Each number is 128 + 32 x the weight over its row's rms, rounded and kept within 0 to 255. Layers, rows and columns count from 0. The size above them is the row's rms in percent of the matrix's.

# layer 9 attention output (transposed), 192x384, rms 0.312, rows 7-31,38-63, columns 192-223
size [ 88 102  93  92  84  91  91  87  82  85  89  87  92  84  90  87 104  98  85  92  90  84 103  91  88  98 110 112 100 100 108 106 109 112 108 109 100 105 111 113 106 105 103  99 106 112 109 114 115 112 116]
[[126 127 150  81 175 102  95 157  69 141 114  82 140 129 141 145  91 117 139 107  66 115 132 111 125 138 135 140 156 196 120 124]
 [126 134 129 133 197 104 100 155  86 176  96 147 127 153 111 176 117 122 136 101  70 103  68 131 161 146  72 146  94  54 146 100]
 [157 123 167 165 157 168 147 143  98 137  83 129 123  97 153 122 158 127 129 108  72 109 109  95 118  64 101 120 161 106 114 119]
 [123 153 109  80 135 183 153  81 135 164 134 132  99 136  88 114 155 158 100 194 220 171 208 125 115 144 126  75 134 114 105 110]
 [143 126 110 107 181 121 227 133 136 128  91  84 159  77 164 159 115 159 158 132 148 115 116 134 155 158 197 120 188 129 148 132]
 [ 96 177 133 123 139  90 181 133 161 126 165 136 165 201 126 141 127 116 115 100  79  95 148 130 114  87 176 157 114 150 140 158]
 [110  95  63 110 168 130 106 145 114 167 118 147  82 121 108  88  58 110 119  90 163  66 109 160 148 133 141 138 116 136 165 145]
 [152 151  89 183 137 130 115 144 153 108 121 148 167  95 129 169 116 110 189 119 140 103 190 152 155 139 148 140 112 146 123 113]
 [105 104 132 113 137 137 109  88 151 100 137 110 129 133 149 127 139 149 132 122 159 168 185 116 119  66 171 115 170 144 156  78]
 [114  76 123 147 201 111  53 134 127  93 201 138 153 120 146 110 112 155 163 127 129 109 153 132 175 115 145 166  90 120 125 125]
 [165  84 130 158  88  98 100 143 100  85 186 146 116 147 150  72 126 119 111 136 144 178 151 131  84 127 110 149 121 150 229 162]
 [180 135  69  99 144  82 120  88 160 123 154 182  92  97 136 117 160 140 163 103 141  92 151  65 123 144 134 162 123 107 138  74]
 [ 83 160 135 112 127 155  81 141 121 160 115 116 117  75 113 147 104 110  96 168 137 153 198 125 170 160 109 171  82 123 189 136]
 [172 103 122 167 123 166 146 135 120  80 165 107 185  74 115  92 147 171 147 121 125 160 148 155 135 146  86 102 120 152  72 131]
 [164  64 122 140  58 181 109 123  87  89 106 139 155 194 109 175 117 103 142 181 141 134 128 100  93 110  75  82  73 129 122 135]
 [102  85  89 155 136 106 138 109 102 149 138  71 171 152  97 111  78  88 106 145  76 124 131 110 144 155 124 132 151 123 157 195]
 [125 146 100  50 112 202  85  63 137 116 114 155  88 122 149 146 174 145 135 127 204 151 163 124 173 119 181 137 174 190 110 117]
 [168 110 137 104 101  69 106 125 123 137  61 112  80 174 127 164  93 173 131 169 106 150 125 106 140 140 157 127 105 119 111 114]
 [183 148 157 104 138  59 154 130 166 135 114 100 120 152 133 112 123 144  81 110 147 157 189 163 140 115 159 164 109  94 194 169]
 [140 136 165 116 135  91 122 179 141 119  97 101 167 111 116  96  77 149 109 156  90 103 121 242  95 118 104  70 177  90 139 132]
 [ 29 109 128  75 147 179 242  75 180  92 131 135 150 182 143 179 155 141 148 127 166 151 168 177  67  34 144 112 156 150 136  88]
 [ 94 113  47  79 141 108 120 113 134  84 150 113  68 160 118  27 110 193 121 144 116 150 150 107 140 144 175  96 129  60 138 146]
 [155 122 108  72 134 164 139  60  99 108 110 139  62 161 124  87 128 166 138 154 134 161 146 124 170 146  92 109 152 157  85 132]
 [114 185  99 160 130 153 135 104  88 100 147 193 203 179 172 169 101 188 114 140 142 133 110 120 159  55 114 136 141 158 133 171]
 [119  52 112  82 128 179  86 169 129 126 161 164  60 143 167 107  81 128 131 135 188  86 144 119 109 181 110 116 137 166 121 138]
 [147 167  43 177 115 172 161 144  91 102 112  87 175 153 173 158 165 168 145 144 141 156 163 130 183 130 122 160  75  95  96 133]
 [ 85 146 122 188 132 170 101 172 115 171 149 142  97  89 130 119 152 128 110 142 184 148 101 139  98 185 137 131 104 134 143 168]
 [173 131  67 135  98  84 166 159  91 101  84 168 123  84 135 111 146 157  64  99 124 158 147  82  88 167 127  81 126 104 129 105]
 [103 228 108  92 106 103 125 161 139 108 118 124 195 154  43 111 117 113 124  70 152 114 144 112 125 156 201 126 151  83 108 121]
 [136 128 176 126 167  82 127 163 140 140 117 131 123 158 104 112  67  69 157 145 102 129  87  91 104 140  97 163 137 219 150 121]
 [125 153 116 110  96 192 138 103 186  98  95 121 138 141 185 116 153 123 144  96  74 103 125 107 186 130 106 213 101 145 135 123]
 [135 116 178  76 161 168 149 126  81  92 140 111 126 124 145 129 113 119 107  87 161 121  86 128 102 161 134 172 195 128 162 173]
 [178 169 156 167 121 149 216 185 169  92 144 114  92 171  88 155 152 110 140 196 185 142  61 153 106  76 125 121 144  88 123 142]
 [ 77 145 161  94 132  92 125  99  96 148 178 107  97 103 142 136 114 143  84 116 117 157  72 148 111 189 143 165 160 148 171  78]
 [137 159 135 141 125 120 131  81 148 140 119 122 144  71 125 106 121 107 109 111 175  96  61 121 196 158  34 101 120 150 138 111]
 [135  85 135  79 114  55 174 142 129 184 137 159 141 142 146 168 116  88 123  85 156 132 140  87 108  79 127 130  81 159 159 126]
 [136 149 186 122 144 131  85  93 163 144  83 146 142 127  95 138  71 176 177 146  87 115 134 115 143 123 120 114 119 103 119 107]
 [163 112 160 133 108 158 149 132 149 134 158  88  96 175 147 107 155  71  98 149 106 147  74 160 174 151  69 111 172 140 179 171]
 [186 202 126 158 113 169 142 132  97 124 106 131 132  98 197 105 124  84  91  76 108 110 132 141 124 174 137  88 134  91 124 133]
 [187 111  71 118 101 132 149 122 132 126 136 158  77 144 122 153  92  66 184 157 171 119  98 165 137 108 103 169 161 123 180 134]
 [113 155 132 176 138 131 186 125 164 150 156 124  97 129 114  99 131 114 117  99 147  67  85 127 171 137 197 118 130 132 117  85]
 [122 156  86 134 165 139 139 102  69  82 147 151 103  88 147 118 121 170 133  95 137 106 147 113 133 131 107 105  96 149  95 103]
 [ 92  95 144 104 117 152 217 151 147 131  83  89  84 137 114 116 115  93 187 126 134  93 138  60  59 119  73 164 128 201 108 139]
 [133 127 129 135 135 149 121 136 135 149 186 130 115  74 168 153 149  99  96 115 156 179  82 144 107 160 105 157 167 168 121 137]
 [ 88 109 146  98 151 205 106 158 181 115  79 116 127 124 116 117 126 110 100 135 102 171 125 151 105 137 123  86 161 129  61 128]
 [160  98  99 140 178 187 104  89 130 194 112  60 144  83 129 127 128  89  51 149 150 154 119 132 129 126 199 117 113 110 130 123]
 [155 140 191 117 134 138 104 107 112 153  75  99 103 122 109  74 134 126 106 141 101 152 175 125 130 126 131 134 154 123 105 144]
 [162 128 187 124 168 141 125 109 130  98 118  80 129 109  82 121 129 171 146 130 168 141 170 125  33 134 145 122 142 139  84 185]
 [104 133 129 120  84  70 115 130 130 144 132  79 167 134 104 143 171  86 152  68  76 136 140 190 150 164 153 142 202 114  64 118]
 [ 70  73 144 108 122 148 195 129 107 179  92  91  83 126 117 116  94 119 103 119 141 100 182 128 150 178 138 161 168  93 129  82]
 [ 98 150  84 168 129 145  90 130 141 117 162 147 133 122 106  82 120 146 132 126  95 130 120 131 115 141 121 144 153 153 135 175]]
# layer 9 attention value, 96x384, rms 0.0488, rows 7-31, columns 192-223
size [ 86  99  96  96  94  97  99  95  97  90  93  97  96  88 100  94 106 103  93  95  92  95  97  96  97]
[[182 117 152 104 100  90 169 134 154 110  87 103  84 200 119 208  87 115 145 133 136  82  97 191 208 105  88  94 192 165  96 183]
 [160  87 154 168  88 165 107 110 173 108 181 152  58 101 158 104 126 106 141  99 135 131  95 149 128 113 104 118 138 117 216 122]
 [113 136  88 171 189 112 123  90 182  93 159 161 113 124 162 133 121 147 161 110 102 146 153  96 146  89 165 114 143 155 129 122]
 [ 74 154 154 163 100 131  91  93 124 141 151  86 112 120 156  77 128 208 102  95  88  64 103 133 115 135 134 165 163  68  95 171]
 [152 116 147  58 184 146 114 123  93 149 163  85 133 133  90 164 127 131 156 197 135 132 125 119  61  76 162 135 131 106 120 108]
 [203 163 125 144 144 113 133 166  95 136 117 107 168 125 128 116 140 119 122 148 150  72 128 131 187 145  90 135 120  94 102 117]
 [145 105 102  86 157 114 143 127 125 182 116 128 140 159 149 153 170 124  96 138 152 153 141  55 128 118 100 160 135 151 154  95]
 [106  99  97 111 139 135  86 147 156 183 112 145  97 187 154 128 177  77 181 155 135 195 127 127 117  90 116 113 200 155 155 148]
 [134 144  90 131 108 126 186 165 136 111 160 142 160 146 132 129 110 151 122  92 129 139 136 137 119 176 166 155 175 123 107 113]
 [124  82 150 162 135 132 117 101 160 128 134  72 149 138 122 111 116  81 114 132 111  90  99 130 115  97 129 140 164  87 154 131]
 [160  65  93 199  92 118 140 160 142 103 174 122  92 150 116 111 197 130  77 202 111 141  95 117  76  65 135 128 133 145 139 128]
 [125 144 132  96 111 100 144  72 143 211 156 101 207 107 148 148 190 145 100 134 110 118 132 102 100 170 178 117 148 109 151  99]
 [158 103 127 132 134 170 125 139  97 141 192 128 159 116 160 115  73 174 126 148 142 161 107 109  83  67 158 125 114 149 130 197]
 [138  93 156 114 127 132 132 120 157 171 167 132 174 101 113 108 164  93 100 161 120 134 157 169 143  80 107  81 111 145 127  96]
 [102  94 100 139 134 104 161  91  73  61 136  92  83 187 112  93  77 151 179 104  93 124 136 148 130 120 146 185 108 116 132 173]
 [130 128 183  99  66 129 116 150 156 122 156 149  95 123 170 131 143 104 146 125 143  93  95 144 183 176  86 165 166 131  98 164]
 [134 144 119 160 123 136  60 180 101  95 139  76 164 129 134 144 101 105 152  89 114 129 122 120 160 108 169 118 113 144 147 143]
 [113 141 150 111  76 151 109 132 113 140  77 147 189 195 166  45 113 128 136 122  92 115 128  97 168 146 127  72 146 116 125 100]
 [143 110 131 150 108  88 148  69 105 139 180 164 114  70 130 108 157 146 168 174 165 114 135 128  79  95  93 186 131  71  91 102]
 [ 85 119 135 137 159 110 106  48 159  99 131 120 136 136 121 139 120 137 146 158 109  87 189 174 219 136 185 132  93 104 109 104]
 [178 114  71 114 153  39 116 136 123  85 106 170 137 138 133 170 134 158 145 177 170 100 109 158 221 173 126 152 124 162 146 161]
 [133 187 114 142  73 135 169 171 123  98  87 193 114 109 183 162  87 121 108 104 106 141  59 173 159 107 124  59 101  80 115 150]
 [134 178 164 128 136 115 123 152  93  73 153 104  60 138 153  59  75 156 118 114 108 110 141 134  75  86 134 158 102 168 163 156]
 [205 159 175 149 122 168 144 167 127  68 121 110 143 157 133 155 146 106  82  78 150 170  65 160  78 113  78 125 122 117 153 196]
 [125 107 187 126 156 107 192  95 156 112 125  93 179 147  94 169  89  86 121 159 183 131 118 173  54  20 115 125 100 110 110 136]]
# layer 9 attention query, 192x384, rms 0.0439, rows 64-69,96-101, columns 192-223
size [ 72 121  85  93  78  88  63 108  90 107  61 119]
[[ 87 119 124 119 222 112  90 123  87 131 157 120 120 157 131 187  91 160 130 143  99  89 201 168 102 146  93 102  92 161  95 129]
 [ 96  46  86 107 158  76 131 126 119 109 187  89 145 167 126 115 121 145 125 128  76 155 174 114 122 112 120 113 116  86 123 144]
 [148 163 154 153  85 154 120 181 139 132 184 131 123 141 164  89 146 204 133 109  81 126 158 155 136 167  86 145 150 106 142 124]
 [111 112 131 137 132 105 147  84  97 101 171 184 152 157 139 157 120 126 134 149  96 108 130 165 129  79 174 101 135 113  98 135]
 [129 152 166 151 142 168 126  87 136 187 141 119 116 114  84 164 171  98  88 143 147  93 151 102 122 162 117 162 119  57 101 129]
 [147 133 149 111 135 113 142 172 105  73 180 112 113 105 120 109 111 162 147 135 110 150 129 104 118 111 151  94 139 137 163 210]
 [125  27  88 140 164 122 137 129  88  80  38 123  88 171  98 137 202 123 130 111 130 184  80  92 114 131 186 136 113  91 144 118]
 [144 119 112 130 109 138 154 121 122  87 137 103 212 159 174 109 140 183 101  78 138 130 167 129 162  90 136  97  98 168  87  92]
 [109 155 113 132 131 105 162  64  77 162 158 181  89 145 151 154  92 138 120 127 132 167 106 138 135 144 116 124 153 129 215 113]
 [ 90  80 123 167 118 119 126 126 133 100 117 155 154 124 143 195  87  85 108 119 122 207  92 123 116  92 153  91 155 128 127  91]
 [155 104 111 102 115 112 135 131 163 126 130 106 129 139  91  88 149 149  88 119 107 170 154 125 160  78 153 133 116  91 140 101]
 [161 151 123 100 118 107 151  95 133 108 103 111 180 174 143 178 160  82  96 145 168  87 163 110 163  91 177 106  90 197 150 102]]
# layer 9 attention key, 96x384, rms 0.0439, rows 32-36, columns 192-223
size [ 62 105 129 100  60]
[[155 163 121  99  90 122  94 197 142 159 109 128 125  51  95 105 133 101 112 168 117  90 113 145 120 155 102 161 105 165 115 100]
 [100 163 178 108 191 107 105  50 128 138 138 118 138 167  94 128 147 137 153 115  74 125 159 134 119 192 167 172 143  45 118 127]
 [113 154 117 155  59 138 125 186 100 154 114 171 104 105 146 137 126 118 122 186 157 140 124 153 114 132  63 127 126 179 152 152]
 [ 91 113 134 158  65  69 107 138  52  50  94 154 153  76 141 126 120  94 129  94 119 146 115  92 148 144 147 123  82 144 101 148]
 [122 186 130 116 130 114  88 156 110 123 164 171  83 147 112 167 130 142  95 148  86 140  98 189 164 153  81 126 157 155 187  91]]